config = dict(
    num_hidden_layers=15,
    hidden_size=768,
    num_attention_heads=6,
    num_key_value_heads=6,
    head_dim=128,
    intermediate_size=3072,
    vocab_size=32000,
    hidden_act='tanh_gelu',
    norm='layernorm',
    norm_place='pre',
    norm_eps=1e-05,
    positions='learned',
    qk_norm=False,
    attn_scale=0.0884,
    bias='all',
    tie_word_embeddings=True,
    parallel_block=False,
    init='uniform',
    init_std_qkv=0.0181,
    init_std_o=0.00331,
    init_std_up=0.0181,
    init_std_down=0.00331,
    optimizer='adam_variant',
    learning_rate=0.000369,
    beta1=0.95,
    beta2=0.95,
    weight_decay=0.38,
    lr_head=0.00465,
    max_grad_norm=1.0,
    warmup_steps=246,
    schedule='wsd',
    decay_fraction=0.807,
    decay_shape='linear',
    final_lr_fraction=0.0,
    batch_tokens=131072,
    max_seq_len=512,
    doc_mask=False,
    z_loss=0.0001,
    train_tokens=1102000000,
    max_steps=8408,
    dataset='wikipedia_en',
)
Each number is 500 + 25 x the weight over its row's rms, rounded and kept within 0 to 999. Layers, rows and columns count from 0. Numbers have three digits each. The size before them is the row's rms in percent of the matrix's.

# up: layer 2 MLP up, 3072x768, rms 0.00741, rows 230-276, columns 192-255
# down: layer 2 MLP down (transposed), 3072x768, rms 0.00368, rows 230-275, columns 192-255
up230 091:521531520548490512496484518495490535472488472496508500498534493536476535500491494512523497524497482478527490482514494528473484542490510518453519507519462521485481476513468482492475505514473479
down230 095:469514440514484479496535544437511465513520520476508506513478494505507472517489506495506478489523500527489502463489458533508473486489515528497498505524483521442511519467503510494499521506473484
up231 086:543519543507528502490513558502498527554501475536514543477504466488476498502481454484481520487511505507534499470529524503509508550479487524482482539472473465473533522459499493489522494492473484
down231 096:534494463497512481504505509435488510511507523470505515534508537497461501498512527516502537551503517476495444463453474462481452526543474505549538500532495543544483500496497464467481464533449499
up232 089:440551471508535452511483485521502518498468510469517514499510522489464507484487511479512484462493495532515475534492522468454481551525500519497520513556497522530497522474525506480471511506476475
down232 096:525453487516453469514480514504522529521547572496479508494512494482514508471501453477506452509512551512490533485441502504512514565510526527429523490482479479469449493530524499526485497518498525
up233 093:559486504546507488491515490480511435476471518464505504518490489495492495480528507506517499500528514508560486480506503514478522505501501488503535516499524567481512497502464468495501460511505500
down233 102:477497518508470483512469504545504481478518554472521529497499482489434494515505506511488500498549516492492528496564522491483520502489509471475503475505442502494503505509464502466530495460504493
up234 097:532485507521459530544535470504507466504480480467490458496520515491498509512520471513525514510525487543537488511479495512476464467537490516493499524506459542483547483540503496493476523522486469
down234 101:491443528509516501497507475523509464490501482503529516459509502505500495533511449500493522470515522507446538538502487506507520486484441479520491471524464522473552553500462491505506510518516512
up235 221:501494532499509467459494473487473500504489486503507513522473530501520504510547526499505456477513494478504483498509518498498522575536516515493499506494544483521497518563508486488496475494438488
down235 127:459499537488483515505529495496508498528477513496495487575515517460461487468542514455505514506490497501500521462554504508499527525531535549463500489476506507522502534468526549518536573479482501
up236 095:510511516511541518504521512532487534509476541468455523526496489501474524481499457465501489503469518510503503452501485519495510538535521534509508527458495466512546453498497481482541498483480524
down236 101:519523466463514500493502485493455477483478506492497519472532506561490469527514462506514504510464501487520529522511504521494489480509498531486534493509538472499499486489441492506534482512504474
up237 093:442512469453526536554513509518480556501540528493495549495470508493528522502518525539551525524503501496504471504505506555475424464515492511485530460522519499517497508518495468520474485539496484
down237 102:477514496494493504525471525516486507527501491473509500478473500458466498492470550496507440522509503512480487505524528496510514502475485492464525540487498520517523505471502517477500521523545511
up238 087:525499494526482541504480510461486505540476479490512484517487455500520498484494501495525535475507522516466502522484506468505451483488527471484491509526511547539513509521515495517481519503532486
down238 095:495501529499485501449530470526503513487519517453499502481433556516499521514518566526498522514504488564464485465478476525500509503447503514506535498522506499489518508522486528488520507567529509
up239 146:525501493524522493494521486462496479476477511511492509474476493522507481480478466481504514530473452515504488535517504517539480499481469496531531502487516503527524502510493523508530479508499496
down239 087:496492552550521505496506509482492476493508475514529503528502498475509502499578494499524521484474490415477472507468492510534490510488521499534518520507516505509511535503478479515546508484519524
up240 115:523486483482518491520484490500510474519485488456460510475492479499530510526495514507523479476483533511517465505498495521514468505473484515511458528525506535500487517494490504485532498506488507
down240 105:512507482480511518499527488520441465496518527470507519479541480493481507515505461549492519511498525458487454517482489502488483529483551495501570506510484507511464490508505479505528512463477522
up241 165:486521504492502468528467493495474510471486493519489500460499470512517529480470489517477520512504463532464516491486511532504544509490457479519543491485526506492479494513527485529518468520511547
down241 085:451510548467517524487479498515507483512520470532461508525504537505503469490518503521546518503468502477481481456515464478504498498563521453508483464506503514492508536517507509523505472494521518
up242 088:543519518520504485469518522493504534481476483520465499503511489482549490486529464545520504462499509502502490511484519496495460469510459496535486536551493495502513539465501475500510522485516484
down242 098:505475522463485499540490506507497561510490504541486518470514560508472490476460498524468510493486507530545531515526511446500484466508475492532520494502532495512488520462490477536516516503513477
up243 093:519515525527495502552476524499486496507470504483512480473493467485527548527504492451515534522472468479474527474492451497486504534484518521465509495467512475489511491474450516506493530447487488
down243 103:529536509515462501483498477488512529501524519488495487459514481534505519541495475491514490488519527528531499459551541500497516485472490500504489540496556520512465443495477543499508514511499516
up244 095:526525476480526487510520475497533518461551472523498484510469498503433512481516481570488529525559465480492459499479522479479507457538465482553513482498526473502482502452496498492491510458515458
down244 106:508506461524498500504493506457478507484535529500518491475513484476473485496509490513516510500498500482508492550477515522461510528525509497532484521501504500520490483475480461498504552509544534
up245 089:502510492467502546483497469511474505475486500475488504523481534468484478482504452502516528514450524504523443483505489490542496482461517499506507506517559457501524490470504540476495498480463481
down245 098:532509471509525517488543501497533511488545475484544513473523516522502525502526518479508491493435489454523476469467475506494536488535532460501462485506485511483536525528474495506543520558473503
up246 095:546459536497489521469493470518503495491479488484483493491472510497442491532529480505519474497489517522495523487491471500489527439533468517464498513485561525500491522533513504479534468520491471
down246 101:511522586492537538466473475513526468515487512478473488442483465524505512527520514539478504500502498485477467504525506510505502529480489506534508490482560519461538474488484498481481475479481487
up247 090:468492544518476507527507492495535519486499530542473498467471541448555485498486498464514520545525451501501550506489543500525474487485454519516492499501506520472460516538509490511504511501461504
down247 093:485505488505489489521554466480504532480514500492480496533491499424516543521517506522525510490541491482486475518497507526490460530456507545481487513477463515499527534500538492484498462466505518
up248 094:522503505504469530437525545552529481528496512508500498469518498532512486482499497487546480492490507474504513483472469491473469505421548541547472521463514530504504504474548490528509441497505505
down248 105:496491483493520535503461486538509534468525486476563492511509482548505494481475496533490496496484504508472529467448478497502498486482523486479457476478534486470520560479492523493507520472526505
up249 113:501529466493452502469513515472457485538514498493492490512494506458525517522494541536471519491476493476489529472484489543476499503501464519513494537491471492505450516472479457485499463532532489
down249 103:522475481485493510519502508534466514433526487481485546502503462512478521523474491503506489523498499452534554477535451543508516458497510467520492479451504489513470515479471496488514521512529500
up250 096:556494535476487477524504486471495441493458504497515504505472483474494514509533527521523479475496533494498480506540498524469513552517541499536492536494522519508492514487466503503525500486500471
down250 102:455530506516477530479509510508504493530504522481488472486512528469504504477500517497507477523549528536517487489537517556479503453494543465519502499453498512528459510528490504545491503487494482
up251 094:468457492498465518518455516460485530517524492447515525479511437488497489484529540487470513497533490499475519506513472514462507506475524506478502520512481486529505451486468531500467502529510519
down251 104:463498563521493505475526499530497541521522464466469533510545478536503470474491467520516500503517488525508461490524501425500510441496494528490492512522485501480489535532503527549503468507458488
up252 086:524475420490517536497525530466474493514520536507522503499547521514462548499550498518492461495492536503466508452506515510500505537479488493476465518499526511463516505497434475499496474480485515
down252 095:517490472537525522517540493453497474500488509510479518498531510511504499494513534501510488502501545520516495496538517523508509516490552488514486464535472460532469511464493499567518525481523517
up253 088:418446530480468517499485481524481529519497465471485511518493506476498485482501536489510494468458529526544477483515540501512493472496481506519543488515485523514533496532484520494502493519495501
down253 097:500554495483508486523473520489478457530479482487483523478506480511469491519479519506480520529493510513494476495481502509492508547457525481497483496491556465479476494492484546493475507468517503
up254 092:508500485487510448472459533469507488510512479529530491446480454505495485487491515507528497497513508501522503544522541489538490490475508486567481527484560437527478455511511502523494486508510488
down254 102:525480473483512489530515493495477484491497488531474487526500486510466513520493517507499501459488492560508530508516484489494510519470478494473525499525530506525503492483495520468534469495476483
up255 092:479522525514517528499474533516485507501506518508514495490511484528544488508524544528501477529492483515500540514476475491489518528461506495463479522509474515491502518534489500502510505533483483
down255 099:499498478501521511520495501505502442514556489497557510481531507534523507520468486535528504505501537493487524515508516512497459528492453497504473495522541528489534508464491506496505477490501514
up256 088:489536447523514523499501504516527537499545548490462473517497552512478522497494509537477473477493502492505491494484496519450487479506472518504496496491533503546467512483495475513490491509476510
down256 099:524484494492485526496459485480481508493488478517503509467520492509493501503469466471467501500535502511485484473509527486492529525502482526547489467545529491521523517482459494522500518488537500
up257 091:528526497533496469508527456538495500469488481503503507546523507523534484509506483480495481508502476534473487499426507476501530515508461480495507478548502484478527488482512468486489465489458501
down257 102:510511489514529489490473515505493473510524505506488493427529499470502510530486470483470492442485490486452469528479492483505520505512541505496487529507531523471479485467509468520496489559501499
up258 108:526527480501470470518506465517511493550523497529496510501492448487480499507519476461532508487527512525474537494496479480514455491462538489482501535501543537463465462529525493493515536508521495
down258 102:536445523539493529497497518505506536498514481467502497489489485495529501475494488511495486478491505517475495460543469489518490498502466478492522523462553493516529520517475471501524511516539509
up259 092:467531488550525453556512488478544543526525482512480553503475505507447548490507491526488465500482513524498493523498488503508502456515482526497485516483474486547489500500469515503483519512485545
down259 102:502499502524486512485483502474517516482460508497481514517534463452514507560497469520537455476522533432491474508531481510428505478508501509502514493500540518537492511481520523512477488461509530
up260 092:487489486513523495481460442499483502496509516481509485486472528540499508475463538469453543529501437543474483526547487438511532492475501502525505494554462486530479470490489511494504511485538514
down260 096:532517452484510497471481502490445431511518521520474462453504499526514525553485523496488526506510504515507481457471479456554495517515516497514481493544507485498492508484480502494512457501510545
up261 091:502455475500484488506561474499513489505489489492509492471508452473482525495504459493507511517482519513498511504483487522499472472501531464530484491464463452479524484479466483523520497510517536
down261 104:528503473477497527524469492473518502513543509485499510555513535470479473518538507514516474558501497516485522431530511491528523495516483490448487523530506513480480492500464539457475529527516508
up262 086:527524461505519511518512527526499526508488480503558486487507530536488522480471531492469490504522514523502513468482486516541509572490547478521486477489454470523458485524500524494566521459459515
down262 093:488489510490518531535499548469546500499515557520507550574519496525507516538493480459484540497514504510502501427455455490503540518511515552512453480493527510450518497500498507502528478524474497
up263 112:493463461491487509505480480510506497528478434438498483549476509489520469463514564504535541455459498513508526522489485502504478476527493527491549465509455543567484471511495550492473525460534472
down263 098:474491532502514502533533483502503521549488512515517542516506508497490485516465495478517517519533498489526485439513501513463485559532524520492451503512518502449526505493472540496509492535491507
up264 085:512478493549505514442481480474508530549497496475507551511480518506519524535489531501513521492524541501516455539514465439527501517545482493486563526494439485542496529461500493504462499504533519
down264 096:478505490512447529512495497513505494500538518507492534478519482507470446508518527559502506509474493509484525489514513519519498501508546547457507455516509510485497512507473535499509532497475518
up265 108:481501513461500479481513545503537522479478467518484522550481482496489516537535467502477538475519540470474479527475483529528531481503502485484519476459527549488477507529494519504460461537527499
down265 104:490445468492517543515522495530476520483476444520482530476501483492471499510500501556505443469512446436531526486516514520477504492521498508494496493461453517449494507506517497496482483477479513
up266 094:471491520509482499546519477507472484523449475480494501491517488458462475535516531524529494486485527522514469544470533499464469470493477495541490536468495525485498538505519494504473479497543477
down266 105:528504505474544476488533515506487520503501536448487488513492540463520490531482458524488490526535482503482511476482493488480492471479482496517475496493511474489511487495490445502494515527508509
up267 095:532479511511511501487494490487508523479485485547540512485475477465474496550469490481479466524507502528517541505525463558528507531492518488509478552539484569524497513476546480519484481500502518
down267 102:501507574500546502500467509464472477494490520470473529496462465494480449535493488496494478519514539459525492436522485509541497488508505488494493493441474482501459481533521487504552503485510503
up268 093:499511521486465510489499526497476485484534510516526511503536522518527499475478499550475504483509536501487462512522501498486500441510518501531483497460500472528436533496508464516488521487469448
down268 106:510516477502556516474518505462508513492533465473533447498520514499538519488488500545484470493509477549511494466523491519462525511511511497504544454510491517505495511512510473538501547536502499
up269 101:533540490515459539485544467489493473487480454537493488528490491479566543511508470486459506504497518517519485488521521459547482500507504476535522523479505515537459510516494493504480468506505481
down269 105:542515502489514541501471488546506506461464534454524471451519466476501499516472512510487477498491492478508480467481528511483489476454471482484450459528515496487475476500453505465482504481479482
up270 090:527475466506502504515529529534501466486491483481490499539502521439510497490501467460523534549510449514481478480502497512453498544544493493474493534461425495454536520508479511492494531524546482
down270 101:513478478546481525512509513485464488510511513482479515569528509517464490529482504503525495427448514539469501489501471502498496479502496527504471510460454473497547499503480481486495503526505499
up271 092:498503520521495560501516480495459539521509535483521516534499460512511511507492507528512478515496520488503510523456501540503468477509510528454527521535507530502509516542518476522480503513547546
down271 097:477531512518525525506492512522513467498512473463509509491438515511511508527502491542512527491527503556525511505537530543478512524436484488496512512528470525463474558461495481507499482494525475
up272 085:519473505461478489537494527491499503481523507524510471477469503493496490526518458468522521508542471514471513471504551498507500473544521478466525497518559559466522545516522512500498500488508496
down272 095:514530542497527548467516551455485502500469503505439488509502530512559486535525527499439509483506512506502505492473492518572530510433504516538473490491474513468510505470515525501499507508483521
up273 087:490494481497503495559497533485496426506523491543477484497465501526459471478489462495479505483492459513462499524498461504492455491516485506462447507510493511540494482531511512503496496479496540
down273 100:516481487525501523480532487472507505532485459496490523545473500514501491512508539465517504521485501453522488474498514533499513511527476514512515542482490501525484483501524502547481497522570517
up274 092:523519485464479530562487457497511513471471489533512492480539493445449506488520529498562494491527505499535511524486480461494442455536495473521521448445485476517473476535540484510513463508536519
down274 107:501473485508481507512521549595510507545507500529453538462446523457501477476491530504467497472520496503515555470475444522523490504505510526457522471493536503495519538498521491459497543498507466
up275 085:456454467521513518504451501476491509536488464490492540502448529501508512522501485498552485505468479545510509484550520512437459541485487480470498509480502517477515509535498487506476529450461524
down275 098:528541465499494495494542488475480454515460544521513488538488532510464490532525493503518519457495482480509504487504508522504505530489466488480522522488546491498487517474499513496494548479492516
up276 091:458462512518524533518500509522480512500469514511495501488445477479523513518495473502488491523488508541506490502466505488477470501493481492527516554506507493473494546490526472496472473480553485